Weights of a small GPT-style language model, trained from scratch on English Wikipedia: normalized queries and keys, a variant of Adam for these matrices.
Each number is 50 + 10 x the weight over its row's rms, rounded and kept within 0 to 99. Layers, rows and columns count from 0. The size before them is the row's rms in percent of the matrix's.

# layer 2 MLP down (transposed), 1024x256, rms 0.0565, rows 964-969, columns 128-255
104:67 48 50 39 49 43 49 56 54 53 52 25 55 50 52 71 54 43 71 57 49 54 56 63 61 33 43 47 51 51 36 60 45 46 31 52 70 63 36 53 69 49 54 48 46 38 52 46 42 69 56 33 55 44 64 41 51 56 51 47 59 36 41 37 54 46 36 70 58 53 77 53 46 43 55 47 42 57 67 44 54 50 43 38 43 58 50 38 65 60 45 53 61 54 58 49 60 63 51 47 47 33 57 52 28 61 51 54 47 41 53 50 61 47 44 55 38 55 47 43 64 49 48 46 36 37 55 26
105:39 45 65 51 59 48 38 53 49 67 52 52 46 40 57 63 41 56 61 49 52 40 53 57 59 44 39 39 52 47 57 52 39 35 44 40 43 39 57 64 38 63 66 50 45 51 55 26 45 47 42 65 58 33 59 67 62 53 59 57 30 53 34 61 55 68 47 70 58 63 50 55 43 70 36 50 56 45 45 47 42 50 55 47 53 44 52 64 52 58 66 48 60 45 43 61 44 57 29 64 22 50 48 38 53 38 39 53 51 80 56 38 50 63 61 62 61 69 43 49 47 48 53 61 49 55 45 37
105:40 56 41 47 46 69 58 57 42 38 53 67 48 49 68 55 51 61 52 45 75 55 39 77 61 71 45 64 54 56 50 34 36 77 56 56 42 49 50 57 36 59 39 56 60 44 53 50 49 36 35 60 51 47 41 66 41 53 49 39 45 35 56 57 46 37 53 44 33 44 57 62 50 30 41 42 48 55 34 51 40 56 39 42 45 55 58 55 51 61 50 52 47 41 65 53 42 53 55 29 54 50 49 43 49 59 27 30 47 55 44 64 52 50 72 74 48 56 66 42 48 46 43 42 30 51 58 53
089:42 45 44 59 44 57 35 50 42 50 53 48 39 50 32 50 38 62 43 49 47 39 47 51 53 50 46 36 50 57 49 54 30 36 51 45 55 48 32 47 44 33 53 38 26 40 39 50 45 51 53 46 60 61 62 35 45 62 70 44 59 53 65 54 36 52 50 38 45 41 52 44 52 40 57 53 60 33 54 57 45 47 55 54 63 51 58 52 52 45 48 33 49 46 55 41 52 40 74 36 42 57 60 45 74 67 43 33 66 56 49 60 45 64 51 69 28 45 55 51 51 66 37 56 44 55 61 59
101:32 49 43 49 69 47 53 50 45 37 68 55 54 74 56 38 46 45 31 47 51 44 56 54 43 46 50 36 57 50 45 37 43 44 48 62 46 58 50 51 46 46 62 55 57 48 42 33 46 45 45 55 64 71 76 48 44 28 59 51 60 54 57 59 39 55 48 51 33 45 69 49 34 59 41 50 50 62 63 67 22 47 44 47 72 50 53 64 52 41 62 39 54 57 37 41 30 14 52 33 42 56 43 61 48 42 46 46 29 48 54 57 45 58 57 58 60 65 57 60 57 57 54 34 55 39 37 51
101:64 52 45 56 37 54 39 63 79 51 62 59 48 67 45 57 39 52 35 40 46 36 54 53 32 43 29 41 63 51 45 40 58 37 55 51 54 49 48 54 57 52 64 51 32 40 41 56 57 63 56 61 52 50 46 32 41 39 46 59 39 53 57 39 44 54 47 55 31 45 72 40 36 42 62 49 44 63 59 44 27 57 30 52 47 59 41 60 37 38 63 51 42 68 53 33 52 35 54 55 41 57 43 52 56 56 56 61 36 31 42 51 41 42 58 58 34 39 54 48 48 65 62 54 43 51 69 41
# layer 2 MLP up, 1024x256, rms 0.0628, rows 965-969, columns 128-255
098:49 59 47 41 63 55 37 45 52 65 42 48 24 41 57 55 42 52 63 39 54 54 55 47 52 39 63 45 42 37 51 53 39 50 53 52 56 25 58 73 49 59 38 38 65 54 41 47 54 42 58 52 55 37 46 36 58 48 62 38 63 65 45 45 41 43 51 41 55 51 43 47 26 66 44 45 46 44 62 47 67 47 43 43 51 60 48 64 42 58 48 57 46 38 51 37 68 59 47 51 42 44 49 46 57 44 47 44 48 57 55 56 46 37 38 46 41 41 49 32 21 26 45 60 44 59 55 54
108:71 53 41 40 43 49 40 43 46 62 49 27 46 56 58 45 44 63 41 47 62 50 41 41 47 34 76 46 53 39 60 60 57 53 60 64 48 38 55 54 46 37 50 43 45 60 73 51 51 52 50 61 55 58 49 36 53 63 68 40 52 56 37 34 47 46 46 50 43 64 29 44 38 76 39 61 60 54 58 32 66 37 33 45 41 41 54 54 47 33 59 56 62 63 53 43 46 54 45 48 40 51 43 40 40 58 71 61 43 53 53 56 54 49 42 41 49 53 54 66 63 41 35 61 39 51 41 49
092:59 53 59 43 46 62 51 54 50 73 61 49 40 41 65 34 65 54 60 42 53 48 49 47 54 42 34 36 38 52 44 45 49 32 30 50 47 59 65 62 44 67 54 52 69 44 43 75 39 53 49 46 52 51 70 59 33 34 55 57 63 63 44 62 51 44 57 72 65 67 52 24 60 40 40 56 42 54 48 51 61 53 56 41 48 50 69 43 50 49 51 47 63 56 53 46 33 51 41 48 55 39 60 25 50 53 53 56 55 52 74 53 41 48 54 50 64 52 39 53 57 40 57 56 41 46 76 47
107:42 52 57 42 30 46 33 48 62 34 48 38 57 50 52 45 51 46 43 43 55 35 39 33 50 51 45 63 32 56 40 47 51 54 59 56 58 47 65 36 45 57 42 44 47 56 41 62 59 63 66 52 48 54 49 36 41 67 49 52 50 37 43 45 36 60 70 75 62 56 42 41 54 52 51 40 45 39 47 46 70 28 46 44 46 44 41 47 46 45 49 55 50 35 69 59 51 61 53 55 39 67 53 47 29 53 62 43 63 46 53 54 48 45 56 47 28 58 65 49 65 34 35 63 54 64 51 54
097:52 49 49 38 41 39 47 49 51 44 58 49 47 36 39 44 49 40 54 52 52 52 47 56 54 42 56 45 39 39 51 35 52 59 33 47 58 48 54 57 61 63 71 54 65 56 62 54 54 50 59 38 69 72 42 52 65 72 54 48 38 50 50 54 49 42 52 39 54 59 25 60 65 52 41 43 50 36 38 68 74 37 48 37 41 38 53 32 48 51 48 56 53 25 31 45 62 46 49 60 60 43 61 56 55 73 50 62 67 62 56 64 38 42 54 38 38 43 48 59 36 52 41 48 53 48 52 54